Weights of a small transformer language model: 8 layers, no biases in attention or MLP.
Each number is 128 + 32 x the weight over its row's rms, rounded and kept within 0 to 255. Layers, rows and columns count from 0. Numbers have three digits each. The size before them is the row's rms in percent of the matrix's.

# layer 2 attention value, 256x256, rms 0.127, rows 236-255, columns 0-63
097:109100161127149183161150157119109132168152129106165118132086104106102100123141166143113176157066118073115195151118086187107140150053092123126103125131144171175104164142133137166101091163095167
094:108108130139112189107148146136138117135124142166084187173119135146158062139189110126152125162106120104148164112103156129113152138151152188146145181100130078099097114149073104110158161132128174
107:096134119109133111128124123181080144115092182133095181112130162136090098093139075115132191149145106126074165177119098119120157165148170171138091109154113138178151067085025116167092151091102122
106:130103156105099115133175115114156117079125104121135096147104142057118060115164114102177112186133178173182180135133163061104098158111098139139097150102090167194096128159073089150144100147106118
106:175117170116162130165115099149127104156155161117123194121160149166070161101103114127096160160100087153140145142146096125115146112176106152087106167156124107072081153168112161141137171080120112
105:127096109137122160118084090089178100158113161138167167176107178121157139103101092096172117124159145130041161140104119117071148163124114054156155119154155156091097126092179061111107146179145163
100:119144121169095176177200197160124131146112109066102142149141168138084150187152116126147097124192154138153092155171145070107123145137102118106112101136202094144108115101159143207121118131123085
096:109147073146173161126101098129080117176104160150168153115174132117164132182168182127142149066105107099089166064112130138132086175145106114161089122191107137162121089133097180161123101069132126
102:100090166081096148127117111068165126107135122101148083046137151162182181100116137161128099117176113172172106203172078143128141166141130155130140105056182099144180130132097113165114128107107116
099:144150115125128130113152085150118128191140101155121080076104141183079206120174132115090178138164111113085145105149136161136096140110087104097160144190162089159196124056073120136109138114104130
097:179037127154113153112208110148170138141115157080099103139129116168145134123134118172106086117116090126106109147143108034103155125168128159147112094136152132066110209150098146135155111069113147
106:075099140112132113152173150143175117089117112099156110124144099108142133128126148102097163106136131174147095165138143086074078125097151190086097127148131121093133131103125129101160180130169081
105:159206171128128154122170158134164108131148143127128166134169157136082164078157108086104082213154157086091085124128114154126218143130093125125105127139111089153097104107119060131144159108166110
110:079127133173095104154104160124154133135146121161155122128140100063117166170150094147155085089140189158118129132101090182128125099117153089067201105074098093115108098145116195216151154151163121
106:057092150078130193093160153134177151119089173073091110162118125108105133108118095183150157185102168193132157143147081170156100174153132126138091138124127171046158138120192075075149114184148107
101:111140121139151188136117160177119147113064107090167089130084081163176180124134144203106179125170186183102098146082106101151150081083133146086108056147108133124113100164124160170080135159180052
096:092093172136125116149163135123095069143113150144133108136139117122139133176129160178071122115127106161157142116076105158073133116144127145134164112091138088201149150157089108159130140130145113
101:109165167144153135131114140102121178138067196120157153086129080145125175168094105118106162145097100136149142130170143168151055111135130161102069098123113082143149144120111092138127100117104112
112:105116150113124148153168112126167124080157086105163139113081175135093145191106149120185080107066126126171065196111101128092118111142138152136091090134138176172106087143099126145125083153116131
106:119188142177095141199167098147167108146104120093109096123136147116098167148088108123055111149182137166127184099180147123134140155130118138127079093155127134112157097103121145080160148132025118
# layer 2 attention output (transposed), 256x256, rms 0.117, rows 236-255, columns 0-63
090:159132107088083122059141175150166141137108110098149164113138084149153117080173136138107146122088122149135097122126099131118121101136113144097132172131142101079173194141189148146084107114093119
091:111103108121147150165092189155133145121173071130040105085137146075128100149105132109175123096106083123151082161175112070137105159100124059079149057138099118096141173156107124157182137149146101
103:152144100121089067113151138080129176111180121096104117109111168093216149104120155142203093123135094132169122175116112106086137157110171139177213144038097106135118145136143224110159132127145090
109:116231135117104117076048142073118071113118098134111164052102177178093157111103071154101107139098137080141074113092140140114126106185094119135111113133078107138153203124100208082147183122148139
101:109146120146129136149083105115116156105091071119086102102155148109212129101115151159074161120165192156174083139157149144071113163128147106190103082134156128104161126127127106178105047117059142
105:162157127101138128156173125153154130107120106130077115091154095169111093167127137135175112135150102171183125171129138145136105147124137134151124133179083093163185138126088171137138194087102098
102:134078146112146130192159110135167112102142080110114106091109167139151083110072066145156135176159170129035170092074120108137075142111097152091066143143136111052107145148167202136093193161139128
095:138121137124128132198097138176144116197124130120171124138114093183099139119144097179116149185100167129148140085138130107123127172092084110086162110083080126184166119086141137101170106093098143
102:158130117100130119115134137089123208165115126090085105184195130171081157118187134120114172123199122116086145108088133113144152104147132107131094116143165167090087139118123082159154152136171109
101:140130136119192144089101192043087160120102140125166153213145117075102129138160083184124159065159123123126090082105163164103128104103141158137117151101146070136142152128185119133135167068115127
094:124168073044119101075107149122168068171121068173181124102128145072136097117136133148122131163221134116107113097077125153125068108101121104162083102164155151163130089113157107113136130129074088
105:141102147131102125139144187144176110126106141139164116084120136137080108125064121124157140135111101094135127084112094120085145109150141118189073074130045117127130081155147151195090165132106108
109:123102121113164133112129119130118169055178135104156075099122072085135113174118105125189159120121133146087143077125159101212114146135094162125114130106165114068099143137189112133119104102091101
108:155132075113072136110161151154141113110141110090120078170177105155146067088082221131079116127074126113132153072106090130150111153113181141118113157173125181151127163091112164155178059121121123
102:143108132114182117043150114174162143088079106102128163125160163130085172172128136137150188144127138133090122119126137078128078114135138113134104117131068135156152131067117131143132168143157171
100:128077105078072136128153128188148139167147161098106112148154108152078157134115088121125123084135125115103178131104140190106162153204160138150141111115099144180144113184139170147144105064152192
096:096162122180064097181164182104132169144094151112136118107189075202120138129108101141151116155132154155168133103085068095130138103118149138108145122157117120098092107115168138098137123162081185
104:176128129162078100115146051087158097093084084161056161183063160078140111079124156164166137131118114051142105114065176126066180141146191146109145156087206166143152103049154113122117137138140144
109:085104084100134131118098107199121139145122169112134113167106117053126133125159153154155186103133152124156152132061075149178129083133103134174106111152119105080091166147104149102057072152199120
098:093131147188120127142129203106112121085188097135145103152082120097137107121134144146084155128080150106106138133088092124106097163117104158118105118111112108127105082122144071116140130134187147
# layer 2 MLP up, 1024x256, rms 0.187, rows 0-86, columns 0-63
097:103065131180155191109152100106114124103147124123137157113169137135216078063163158116066107088049116139170134136100132107113116141064160150172048117109136128092131161116101083131128108165137136
087:127113068161191148101159152182077168148166143135147151138125119166148171155069127131131127047119115138105203134119086129144114136100159139108107115112096127087181105195138110132106098125172149
102:158128117096122132097125132120092074142099113081107189147096120133144168103176135104116126122093147116182101081162115115118176093133147133088143147137135101089135178124081058090078108089105109
098:081127170159152101126107095143098078203128169081151124069111111163144163120149035130115139048151092119155122117181121106086092128152194153155096096108076116100113155093130121122143109110178128
095:135108092179134114108125111125142076175117135139163137127083113124148107095160091081085159120112166126108099182134123165042141092130096110148106113142193086117107110107114152132134160096075178
096:135113147150111111179115154126163141145136168171136127126122170149123077187136190079161109182068107115168129129100100139173147112145143084051161129105118094117127094060130182145065101161119145
113:103109116150146161107100131117165137197162183107105084176165186147182129079141175124156166142126121146126118191130192114160127131086084129121181168125128098134117133136116118165150115119136125
103:178082197129045176079120072138102074120154132138132185105120137142143121120148175147151121097115094150120153157060156123156167091159182142117136158089196203119149095107119115084088166110110082
113:149093156165148090086171122106174151143080181108073127127132065120185137108143188089139095076108146106178120164125109094101168130107067161189145112128143150138140096092100177103099096189121170
107:123116204074181108096136049174130075143176132115103128109107107115174152108179113110108135142083119143098097209067096127067149063145100107124119107086111124139152161080109122108149112115147145
094:102060105176234120095153107169126120150115089122139196105113113099134145135143178131166138146105105151068140108190163155184149172060094162139099144138110161117103144111115065155082168101147158
126:162128142179131119116103065107100084165108157137172113128176134136089149104161132143093125183097056151102186103096110169114189129147121169035151143134127163115115149097101162127138095115175154
097:124086107163115141123126114132098167148093134078050160142078097141144116134163195117096152073125067142160157151124091094107095105115074131114139109152132127155138150071214135043133132167173135
109:092105085160150135130117159118077107129164153124099164122159102164129097189117136096137106138089163106166048085118133203115130209104103161153124171117153215143143072092101152101146141147153079
095:173140124168116169153123157149123149123144123099057151157116153145140151116091180189178093174120102154115121109096142115097141180148166110120155120159151133116127132163072184127150165111152197
104:180097145134080173153056126102142137181113162083073111129122113120150131115146104172084150149142115106151160111150122159132168128075112201104108144137111132165130118182093083138128157147109064
096:146139164159152112104109103140094094168095149129114109106160190148147189148131110109115075121062139156134133123143091102128156200049173116082085116108203137072118101154085122091126160121133093
108:144133186098129176173074139088163039177129187099126116071121155132132056167207122188074168110123126104089075109122137188118123103118112138161131132208188116134120164109102200142127143100125127
090:177098124118148155155136163162133140119166188145116151196077166099198174157113122072107131147098190142134115151104194102140136142133104154126106161090138162135095102124163105089128112129102081
107:061104062183169086115154155127070143138144140129153167140147139143083115082141119132109084154127080148123159161086087131068088139089146167132152082105081137152121148129080118091084132169215144
109:104072154143127120216097139135087150173103103129148159149098154114118083115146085109155067095139072128127158027105214110108076104120153125185167111077194174150139121102139125161182186150117109
087:162057169115170155123117111181077159139140091115143157151133094122162127119158156143160136115143115150141139123140121144143144167136150139142134146153170178070120127159138093150144137138114106
104:143142144134204170137121157130168111141143142106107152118141050109131141165204150130148124136104144132178148165176120143181111131110187208160144200130098123156074109126162141064147129143113114
111:186060133096090190134117157147183123117137113162145190108135120099166146142079137091127111170130060145153106203113134162124134100129106143147095172124139178061155165153119105164104184120109201
101:103134138109168101172124122175136147116121118190179158139160140060090132179120105158072177089171144129196143151126159143123077118139127176079178131129175138020120137121150150114116124136126103
100:064115160124126145092117070151107151106102181140138174103133127133108107131103150176126122145185107158099154065149172127101171104124068100061128116137178197160166175154100161155121155090192123
110:184133156142095102084144162135102110174069061087139170159132188131127106090162142075157080137101136093128119090116148083130129090151080147171134139082103182158135136084121147126088152111152132
109:167137173121131104147109154131114119074065146103106112188162163164124090081164110179109127111147110127121109097088148173124129093084115204153105190108120131166146088072108137076161130154103113
084:156112159185131161145125091088164122189121090120149099167094122139115146137149149083134129118110158115142098174131177067121110164177091143125126143137117151139133176062105107158140111103116083
102:142092149128125141151107069140164150108081151171119113093091161107123089080161164138129103111129157145125070068098105090146119186088128132097104122145161111098155087101135138150128144087117121
104:207187161062138178115096150145114090121133137142133164069137102090130059086146120126141097147161122169158117129135132076149099103173117121054100182092143092140139102149137091138125121132182103
096:121080109192122126177164147145120122127121160105117120104093145145138142198163112065068165107116114143111179116130171147158157159095118105134131153126214093126099128107129119163059150165138126
095:091088113134136148106136104092143157113089185176122092110129113129139195071193134085128181180095136099152154090142127104162129162139120120113127121130048076145136124189172177109092185076138096
087:099119159098099126130162134069104210137159108123087133142073105096136138116130137130138169122113104162105133124142132076173070119133197089074137119150120153145129129173101139166124129154145128
097:156123142145103149163082178141154116132102097128152088076116109137100096147091140051166150122143075108169108106135195089123089155064101165095142142190168086126098136163115142123103135134118123
092:141107079109139116170080190164138168104135150141133150208153143097152182123222126099133104080116072138108099138111070170094105176076209129131148152158099081120064115164085144126083139128105088
093:159166132144115185082118136108092099172076137115145107100077096121156140098185133145111109080135154165112097154100170184169125112122120100128138089108073148084157115156120159166109105092102131
090:135091175140051089115113080152146149115108069131114163098175088106133128178144130054140107109103112123110199109107127113127089130127070108069106076167101126110185144194108160170161116174129089
083:112145143116125089102138076143113148149123135121125083090146120133175110043100136054082153095123072107133106182143118137100142071154114092127160108170117151142106097108092141128125096171127106
101:064145170131151117124178122083051126104072144180159164127062192211161106089135137090152099144104180156091127167117172182163165105162140118126150130119125127145200111093117125163133121213132148
099:131132131143178128191087169118071117183111112140099187091116064114168096140105107122138123103197096072167179142129150183128166151113168096127154137138117054097145106145152109147125048108132086
100:102112109146131152101105147138120105134159113121113105122110145193075107133091085171161152104168046153206148135092116135135187126122133125167120160140114098119110188137139121092061147099143132
115:160131173157119125119096146109083148139141175131165126152120155124151151116117108090128120116111111154146132080115121136103140106046044127147087120172065148162137158137140102160107174161158195
113:131139144201123099135104154131123099097148126085130138123181123134116133116093147129189121087179131075157089179124108100122138136114127143151175209141090223210117167150098155158156078134092110
105:109100190088152164144142047098063141155139129103147132088166127168148117140080128081120112084079157095135108068139059142105140155149136118103161101154109104174145062058134116150182129182144089
103:148131071121168107129102176170112074152116187116144077114106117112091119191163130094114131193154074158149163124120137092136119123122110121101138104105147097159135160097131139121124084039120155
090:130119113150150114140102152113059121128129178121163035091118156149087232184099135139158124142138158168113197103107135086100180171141176134140161137143191079159117100138115137101095135169137132
100:131161084150199132083145140149166178130115169141083170139125128124132195118146133190123139129079126166150153152070125118124095099111164170089136116195088147178104099108142143147081085117106194
092:094107116114129147133172137120192098131112092153141115101053117139128160116100074083101127194117108125116137158176126076175167110107056128151085142184120144128207156128113120130076093121156128
104:139088172177122143135157056115080054149124152181138151132116124114098136088121080138185155144194109160189158115122158130155131149152133129160132177154127134130121102186126154136153127116128125
094:191135086176127141168166162081122147158147102087165117172170158176169135145140171131110225153093062130140129092125155099120127171125152191108081135107104152163115125142110090105082141118164136
096:118153192141114094122085116175149129137182139139108164169073119143149131070161147157151142179058143145208138211141139149120158132109147119131149146164118176112097080130131131065119122111096133
100:178128118126135063120174154126055131111154161119175102197095145128141164070166128143094126186088162085118176150115160071123067105127081150141151190105194089092107121102143139140144153158205087
102:180120136169141103153161156115081183125097120084107087157143129117105142189139155163076111072128139164179141151135103147123143176159171100120159142102124078171162134154100132148134176151119124
125:132128129074111092144127120085092120185092096132204113076115133137189143115165169088139139109137153141139084113103176169123152090124170156166148120109156088131075153106137121154168170105161115
106:171114112083165100182143143129121148149113148114096062102151109173162156165207067090115117133110130164163123144129113042107170087067159089136119101100144197076144133083171101163149130134171072
097:117168132124109092088057164117135143100080155175135165117094234106118103100156139153115161148197115151136102108136130121073071128111130132170144107151146147150124164128118103147094157098111112
095:151165124189149127068117184115103160157080131147118119116107190185090153120166117139072104122171099172146172104078106125098126133083072185184124101103151133096122125140145155099165094111132089
112:104191147156061118125180105145146117152132176128112105183152086132120150118113114135116090184170104133120159160117093104105137163111156151162171178160106125120090110139163177127142140085167135
093:141093129100166102128197112163121140118116119117109100135124192210199144141089140131127147170124180147177134168177154188124140101143155125088133123129094085148153110140087127107183147105113140
099:147170154094150109195067121160101094104120130103151151050125127126138142187134194135132150137107157069118106151088142139167047106180169185163102157180114153118108142098157141121205156092163114
106:105098076156120180145033125066140130139095119193110120065144172090103120191134153138115177147124139157115185149123150125098106127124149169146095145116091175132168143090147150083126128107087153
115:180115176123144115134118095116134147125100156187069134094190109169121101168147150146123122130141111114127128153198143107071107172128122125124094168185114124146132092119090132104141143068119149
095:128127137176085116137087136143165129131114070137120084120171074178105120139136123091143093132108153147140096097128176138130141117143094045130169077194100115148145135120140121120144150076136129
107:089128105159111148113131079171088070150088135171179021066168158142187130172110115123076079158137177072099118107178105183100149124131095155099109088190171130179123161180183131156125173139181155
120:131110101063107142155099086133067200094109154082152075093153146155083157132170165179153169119163132125138135120116159153128135135150095106140084143097140125142109118085174117086102124164094139
110:130138149102172119124085085090204077155145086142156156109059175161136160136097137075090183128114130143141129125116135162079138071093141143185175174117101101113117107128169102103162140126138085
107:139094126090138175123128113117121117151148123126127177160135102157118135153119175093095125145157130056140119142142147102138114155145085108135162155152123127146146175087110139132086107126170003
095:124073128119132193092165147172110100119156095102146143112103170151194116130119078118175144131115135142133131096149067104109155173175168104109098086129129125139098093103182188155104126098131138
103:158073093127034090159110110083156170116139104071116156123188110095109158175131095120134096118152096130197146162133155147137134086159088164071152139141131078114110128111074131136155167146133146
100:065123136131090098163126125134110086148163138156201129095051087077089145168145135128078122129157133137104064134072098116090070114174132121110066116174189174138092142170133147237102157084103123
114:128099115119119092125110112102150166092107124164118160099141104155165149105148156161140088094123121188166137103123134110070079164169170109133112127060132171123143137152129148120086135155160136
108:161089194147171192183154164162083111152123161075108078167133136155125130174147129093125103084091178130099112202111132135140104184131128095180116055071087116101126139123059100147103080153121099
124:133081201129131124194096134114196099135126108147122107106117116137170141164130104128108101156104138137172181144066132146110125090098147155111123154114162129043106126096164107094106167149119090
097:130127137151078113156138127127081154087109108129175120126113127099113124190095119142160110080117125157120106135121077173069107183194147142128111087138136118134187062094154144170130108086137104
094:102135102110096138122091139164113138219146065153112128150118155089110156138136117129196106138141150107147168133103150074163132141112081172051118076128102137148086167132157127085089143081147133
097:162101116093087124125099074127106076109117106123121095122136117089084117124108126120073134117100168109163170100125162135120165105141078159141095105111135177114051129111140133211117113091109188
113:124052153111118111158181184122124183096055087138056167123145086123121150125131162114106136132103091095120104165119133103098111082125159090126075086183096133119163136131136118140180075150130106
105:111085118166157124122114098190155152119110130133106079138078154120116195171122157110096132114166192163087132138098179173157199142141156156146133127128138154146065119052103080093096151115150116
098:190119091106131174096109115160147186099076089108135103113120143108124115150163156108105159138161141145102197165149145162082097077141108136213140123094161060125087119125149166104065124133119160
090:154117128151133122127096139129087122122128068121135086075085157149130089182108113166117156150155107137129117135093105178135142079095161107083111084096107027156102101159136168177121085174115102
095:117164111116122171144120146103148109113165104156135166140098088118130142116138073157149092113147132115109146087227160118096071059098159170128109142100103124097133096137176091087080167093134131
102:114088172060089106096156094128108155133127174160083166113103142152167112102163091117113076126122135143194081125167125133117105134098081141098092132127115126079171153091090124186073066150119103
100:140148137132075192123138143108102144133124149126064117157176137079108182163072150109091094124101168127141151133135132144088152155111183170103132157172199134114138080130119113107093212143136088
098:102123130114115150121118092089147137126179120106104143148111160127157149187134131140102109159128128101126129055105168119134079070170123118109079171135112104152086140217081120093122123134189083
098:150039141105101086131125140146120153111116123143153157146160192135060152142144137106065110103159107147140103048144186161110149211157092115118110110151102145105178146198130098130106118111137153
104:148109160016088101094121106120127108120122111101112202159124146163201157151127119141095110150159119177147147125098105077185168073124088144133161114131167117143207138073132132073163063108135105
# layer 2 MLP down (transposed), 1024x256, rms 0.0445, rows 0-86, columns 0-63
096:105131175130107070178126161147200132130122129126135119069106179112124125147100134133171121144195138156073088152102141163145168100079097093170182070148138149093138109129158126136113225100191158
091:081168114154089123134124161072146117074139084091127141094076100178150081131221113135119146100170056075121115099134127129089143123095117144105118159087142127173090114117185147045138140130189120
110:111086136122107123095147122151113184112105140101094098206129133147124108073087086143179154119117032154186087107116170168161035110118125069086180138120084125205164111121124134137125080135151108
100:121107145108156081104159179166130145089152124124106102090106125112157168166104148071131139091129182121094136082152137119125109203098118122125124086139136092112107117181207109129127163073110155
087:123094124123086082176150097221092151069117171149091162134136179115110161085149125133176181078168137145108135115146089121107131183163097096129122095109139160165095177173148143138103153129076137
098:161143133122080140168126067083090115153122084125092139124111139128141100134125121157120099135084143108073186096128105116127127122117170099166164146089114176137114132055132134054131132148168122
113:145142089090166196140097148103160083138118141176095149089147115083154148066138125111151118115105145140092085115158109141092134128115157126129144112143126150097159167184106070071183144167121104
097:140135150000134134135126119148115134159103132105134077156137188137074140105130097163180132196103142186087122122129087129153155130078174192178183123108126102139075155123142111175073140159144135
110:152071112096136113119099084176161148188159127211170110102158062134145082082116156100153139131125117139107057096194137130130084049087120087186123133150124154146107137072154047184090094121111087
098:129107125069110153106125129100154148097120108160097129131163139131150158098182191095170156065144089107161150158116094114144098111144107077103134132152091076134161095145162144055168110092175112
097:157121123186146109103130155139153142188053105105134159151052087107137094148095177170148067109119135104169118114136165092166117113174210132061139128062143142076128190146132100128104145165132117
124:162153103102108138111127144110114198110155159134129097099094105180126129154102147174124193152110121159114132141126119099071186120135147084083189103136109137045089110171160169067188070154120176
099:141159166114115116184159110130114191135139164113158108127130132093161105097141116086117102132118154079104154103168216130101106137151167095163061049155131156120138110148142086113115100128151126
102:148143072097170033167170169165103116103119059152128164047123078145106135127169138124099101115130101127132134131166080114113102153082148117163116153151150157152123130062174108128128075128082114
105:143156164091119144158117103204164152142127136113051133118090093155106118118119172091136134082169185176130155108073120159103118133107112145122151127153142114089072141159108148188123104128133195
117:088155134163156145093153121134197134138116121053065135105138097175151105176124164169103170108116197132122074128114096123158098077152050229101143095173133090135112133146097101169094109133085047
099:159096111138065148133158153164142060128087105140107150115127141112131085128191108163126168156108083128097107139102077165174056103078129142037131107150081127110144111073145141143083089116152120
109:177060101101136132168088070058168137152161160130059113130141104145162076111138152146115155114113158107099117144125169144117109153136053194132162163216116162110122120114150151162094153143119143
094:161140114141149092059161134138180125161179101151095161135047107134100147123126162192092098124202099118109142148132132069147153073056126126138174130171121138129178136121112134170127121110184148
100:168053193137134077079082130165125172106143119148091174131150158116188187113159083149156106118120126090134132117180119131122144123162189133173062089142111168154144146122090127129145103116091111
110:065092103094122186175084111181102114136081127108092142126120117187136099137149171125065169132095094165144139176069123118152070124079095111149100118149153092165110129069091119093157157147146124
085:149151166129145105172104115148151167153132061128178100125119156104152081156092141143091095124095083109082139127128170120121166151149120147122140101132097112133103148069087106206143146094107139
104:146160132094185065153133114136131167108159036133121118134170096205089113156139140174125154100151141103150218106150114201165122095070160102146137161123049124102141156129115117140152127176078154
114:049122134153125088085100130074162122098138112117119151140127158139127145124135138165120140135126136123119101082147102124191062163152108158090135187114065063144105070071084063140083100147116154
098:179109120113094097090056101107071063116155151104139098122139113094135114106151101121135075143158201083145135208191099089165155126152071122069095130118117063135157122042123093122130152079112147
094:067114084140116131124124185192072116132104059103100110139096137137084150127128120096091144113175107081099094159116100095134186084071107059148113115116159157166089141086151121094128164135084109
102:152135086083147140105147136094142110113053126122035159164136107146108181234110132115087148141193171112144182132063108155139155089114137156133145123143154167107101106180144068140104115102125167
106:115135112123111068198181174094097181126107144122100145142089108107146212109112101129064119119076101093156131140147149138155156119105171141166151146186158113196111121181129100132121070100092128
087:173108113153114166120097087093153139187119087156096149149129091092136149100148135167142139143172102127130112119066140091164150073148120185177163120114122066168084156143129166147089143174047123
093:105134097133100143173128114057100107169135196115052121151196127142158179124130154153207108140078130152133194149103181104156102176086071128114117160130117067125126117138101101091083183143182150
107:169088106065117070164148194109143093161156176139162125102103088089194083135105074174108141106086151134154143094114113143166079141188142154113118157088127109103123120123158099161150146081123115
091:164072116152074173081156183166142148150113106139156113174085092075122120153099145127114141130124137186093141156141130105101178117115152142154158090153146148098139151140131142119100158151163089
100:143149138105095149125126102153133156068112096087163179124147067152180098146110119198107130187170145130145100139096138162102110089140134113151070118056152096183137122120144177127094124101080088
089:139113142185170171163158195130181161079203162140130096122165120120124126111141197144157140092102098141085132178096149071153106142111178130133153141152046110144103116157131103094086141080142171
097:130137120122064145188066113135123094117074159150181084150155145110186121149161139142135139138162158164148173096163182145114106169100155059100112119139170101125152147081144130119160148077160128
097:107152152173149133159046101138172071091103139115134144081140130112058178081134155128113139130151087113081115126095133080110171123108206109094153112119084102153138159147156087113077106148159106
097:179070149169131127170129137155132134133132109171120144164136103108118113131095192104122201104114112118144164162101116156123126116113090142111160153151145062088121113092121146080131135202143123
085:199114114130038084090170158128136140127111103152212154184120161097142116149113134175168188142113121151151126108078122098153117085140150133139149103124117125112093116102121123155094084120109169
092:166136172053132116156135070145165110165131127138130137134144100141095112155147160136085194101178117083125119174143139090093030095124139154141111143109123174144118105121098098142130101129121174
104:098130179101139140149134118126139143185172104105117068086124097133124164147153107142130169114120099143078151132103141028134123064114118138162082097120144145162100148143134155117150167146105083
093:155179119109157080080162167107161094115145158163128100110101111089121135133125099153160123123073163199137094115094086134086132195151118135132113112160104153172122207081110132146091135091181152
099:151110116175113167091116108092136166141184093133093142119156116063130225115142122108112048094101129105126151115127106151149126133168133150162079140166143092163121144144130152155124143156098083
113:110154106136174060139128122130100124090138209131127144138201104175153151165093136162158123132085089131102158090110125107101114121118153143191102092126137135100142209153125173155161111100080121
108:157125115125137149104117121176119131171196196157101077150067133117127195146154146159165140125155124100124113152143067091154202150131180139060115155145148143078124173114158172149139174073090079
103:111159134142126103122163152098202087094093129119052084163053098097151153186180128161152141127110117157133127159124146096149150124175111108119105158125093152094155135129154097186082152071120075
103:162042114144087091181107095114180155148141096157085121189098186134179122164164100108152136120107100110109119119105159109151138174214143121155109178117139181130098086157111071092128148085125103
092:120160166143061097114158121125144153094159092182115151154129072097172089134153140142151095166095135147195114159131145149192136095100139142130087143138133160099168160131105105147082117143121138
106:125127141069168141117171148088200132067112141115112163057117102168139233114203130080137094116087142118139147156179170137151148156135097197170100139156090091177112090189181142143144127127069130
083:133158156097087109130160126152088146194139142202106107105144152142133153138100125126154135136172112111128077126088170109071129125144218154181101089096162155186113100108141059092145136099153097
103:163137124078113175191140135103121161147136117133124150133137124128132178131163182122130106104081134110160125115162080071149139118039165077068102130150129133186131127112064119061055145076116104
094:113132120120133166116166139096119101145132180148138178095111135115180160133096127087108067126126125155080133092155153151119196121111100162146100085124137137130096130099124167124145107196054165
100:052129120153111097121153156105131150130120106129103064143131117110128145118142157147131116150066128137128112133123158199078118114091186131095080155178116128150191156105112135090181116122065168
101:161133129203106106026126087156147072092151116117133116166076108157123125164075096125121125194185076153110141100106139092087094023141097081157083123129149132098119164081116082121104063098124113
107:149135116112104111125080060133114112156088124145159116156086086058152098121141114144075163154092115146135077191152134165162186127161101116140086118120137060167107136162152140178168136148115129
120:140130093169163090147111156128176186144202086112132131138131158188143097173141164162138098093116148126187161114185091132123181129113129129177148051115162154111099111158115074103135097164084144
104:158120138099141129146175090162086153075127090086129091096116131129145106098119106208174137211157131163123127085077194167092140153141112126169159165117183084097155103105116098176091150169103150
092:158178114119146113119155177119088132117146116105112092185177083137122111185166172129153185099145123074111148158107137200139173103153135136142154139189141135140133145171134110152143177085100143
104:160131091162117144119144168088124070122097102128145112128079124118134138104143123145099050134103146139119088127095073132148153109110180156126113128160151085099182144150118111123099121127130107
112:173218135156126032064197086143196131156118143074136152106086134142099106192107149168188158138093106154118166075113178148141192079114093144163158147111153163133164157149108147104115100122109134
098:095168154119117158092159116123111152114104174111173162143120151141138124090105097092183113108076062134057109177132135081168066109148090094129126163092145111150123105093176099090116112091132164
099:150150152150156156075131168132109120160138197203132063131195122159105098101119097151150152096100145148095123131092108151131152093156088196167117074131136161134053162074168137126117084169043187
109:108095059180178134143098189148195122123112144154165150063182170146111138192091132156113137105157165125144132117168081055033087174097172141131081131073112134102135133134074073124168113112105132
121:188103159165089048110155092131238138156035161199182101163137118133068047134139199122130167095094122068134176091151148152127130156153142115115131151185159154134146170116122120158105121081135077
098:139173105135131126105123111143121098124120083144129150147110096148177124094120101091129142132128133093033086122124109112147115119108144091110117114065146112142158147084164136117094055133082130
107:100097165187114187147117098092155132103140094212093089114121068199095116121096140145089196055145067090120141155093085066139075140116167096204102153131139101114112149109095097104113146193118068
117:134137127179135113137173142120156171105129177123175167059226154167123113105138150107143181118140126147112094140154127113108156107129153128124052063108130169123156157148142109128140127148128130
105:095122197135151099108215187116089124058100111139063233112188110082100096165178171118104130110153116099139131106177151138114160147133118186172128140137077133122127148103122146129146093176084131
104:076123121105155108127151084120101103116126181135126089177138139125095112127101140127134151118160086164141160136102096117179139145123135171131078128107113104080183156137139176140123179137131133
094:111175120062145088134119132159117128122145147142200194114105031175164139144143129125159135113103144125109152133074147133128075148144135120121126092107133110113112063094093143164108104088107146
107:131150147146054140121043124137119137162117155138152084175100129106170062119114115097110134156118159125109137144113122138128128107135125169119128093095056102114115148132139159131147164045055093
101:141097149099143061108082159113154076142128113125154127175103134118188121107094120070130098110106148083093133103179081107133079139119152103180128147143110143150152059090100085131092132110149126
108:087150125065119134126131169115116145056139175163137121188157106128089153121119126114172129138078129114157115114111111087071111113123065115184133108131162123125141097119059092126187119150162107
104:108126116092063093077149147139148088140157180099036147158080147086109126056114124073138086127096086098132123094157123121128104123122102148108158101102160131076129152133102112075144112155106178
113:120141107120151170159119110141125118144121038175113131176140109068150162135128112091096146126156130172135165174149160082081150097113089181127070093087168124101117171166128187103168099165034204
101:158127087159161125114099099083110117156140157096127076150149106140090145120107126147122163159134103092154150124095148056093154188130148130103178128108035065157166130129161105153145110164128139
100:147120077122194122103120103131141098179129148130140108102131186125138096104164096131114063164082111133134140115062135144089104163147141110087141109128147127138103167181193148098071189143134121
098:161127174137156153229107134198106135105087102138068105106115121179137089117184156116155143147175137134149106164085178043163106127137164144126151132102126097134139146124164127155162097162067103
116:146119121069035105134110137127133154191137130147167142143158074186088184081061138102129148178199085082139146208134128101140160143124104183100095100184074145127152123192083039178125119077120136
108:104057146096083136143094075098129133150141125204124106122088120074176163089087064119139151134124131148118081118149108186109147126116121140150165196111137200129139090104153167152096164130155157
098:102123134119157142169169084169074109161163226122096088160114127128104095115124103147156138186070101127154135077108107113086122120125129198134130144112101131173182084111098101143137131160163100
090:142121117139070056106189063113161142145126130140114136182103119122123158112064136130147098109130105134094174158173064117127078081127079158178092138117114148093113184138083137127119126082142146
089:074176144053108075114160132133138158096116128175174103054139131140192108118121100203121178118073127144172182087164152143155128072154142082091138079117098134119083165135163131158160147116112139
102:159131120121144068127159139110160110090150143133126101178140121106110102129153139146109170106146055164118183104099115091145133114107129197157122180156122169132096071109180173118142117103153106
103:112119126121104092185116098156155133134146131096135098106126091112153111111117129158127133143120195075167142106090153131096132127153185208146074104104141145139079144101177128127093085151189126
100:116130099175142142097109152168093151127135174162111061067179121146109126140138091113139113128111115099171113172069142159162192146197147102173080078126111148113216086159082083151103132098099169
098:095159153081066125152173175117162082111173078105136204157115132167193141123137143119077088087119171134137152178138060134119118118201064104129132175128156126095169109092153108120111130133080114
098:095143110122109102108170135125135196075219158123110136100207111096082155114140081149110104136098111136110119053149118106166121131050148159102121108091104134155112157081118138070109149129117169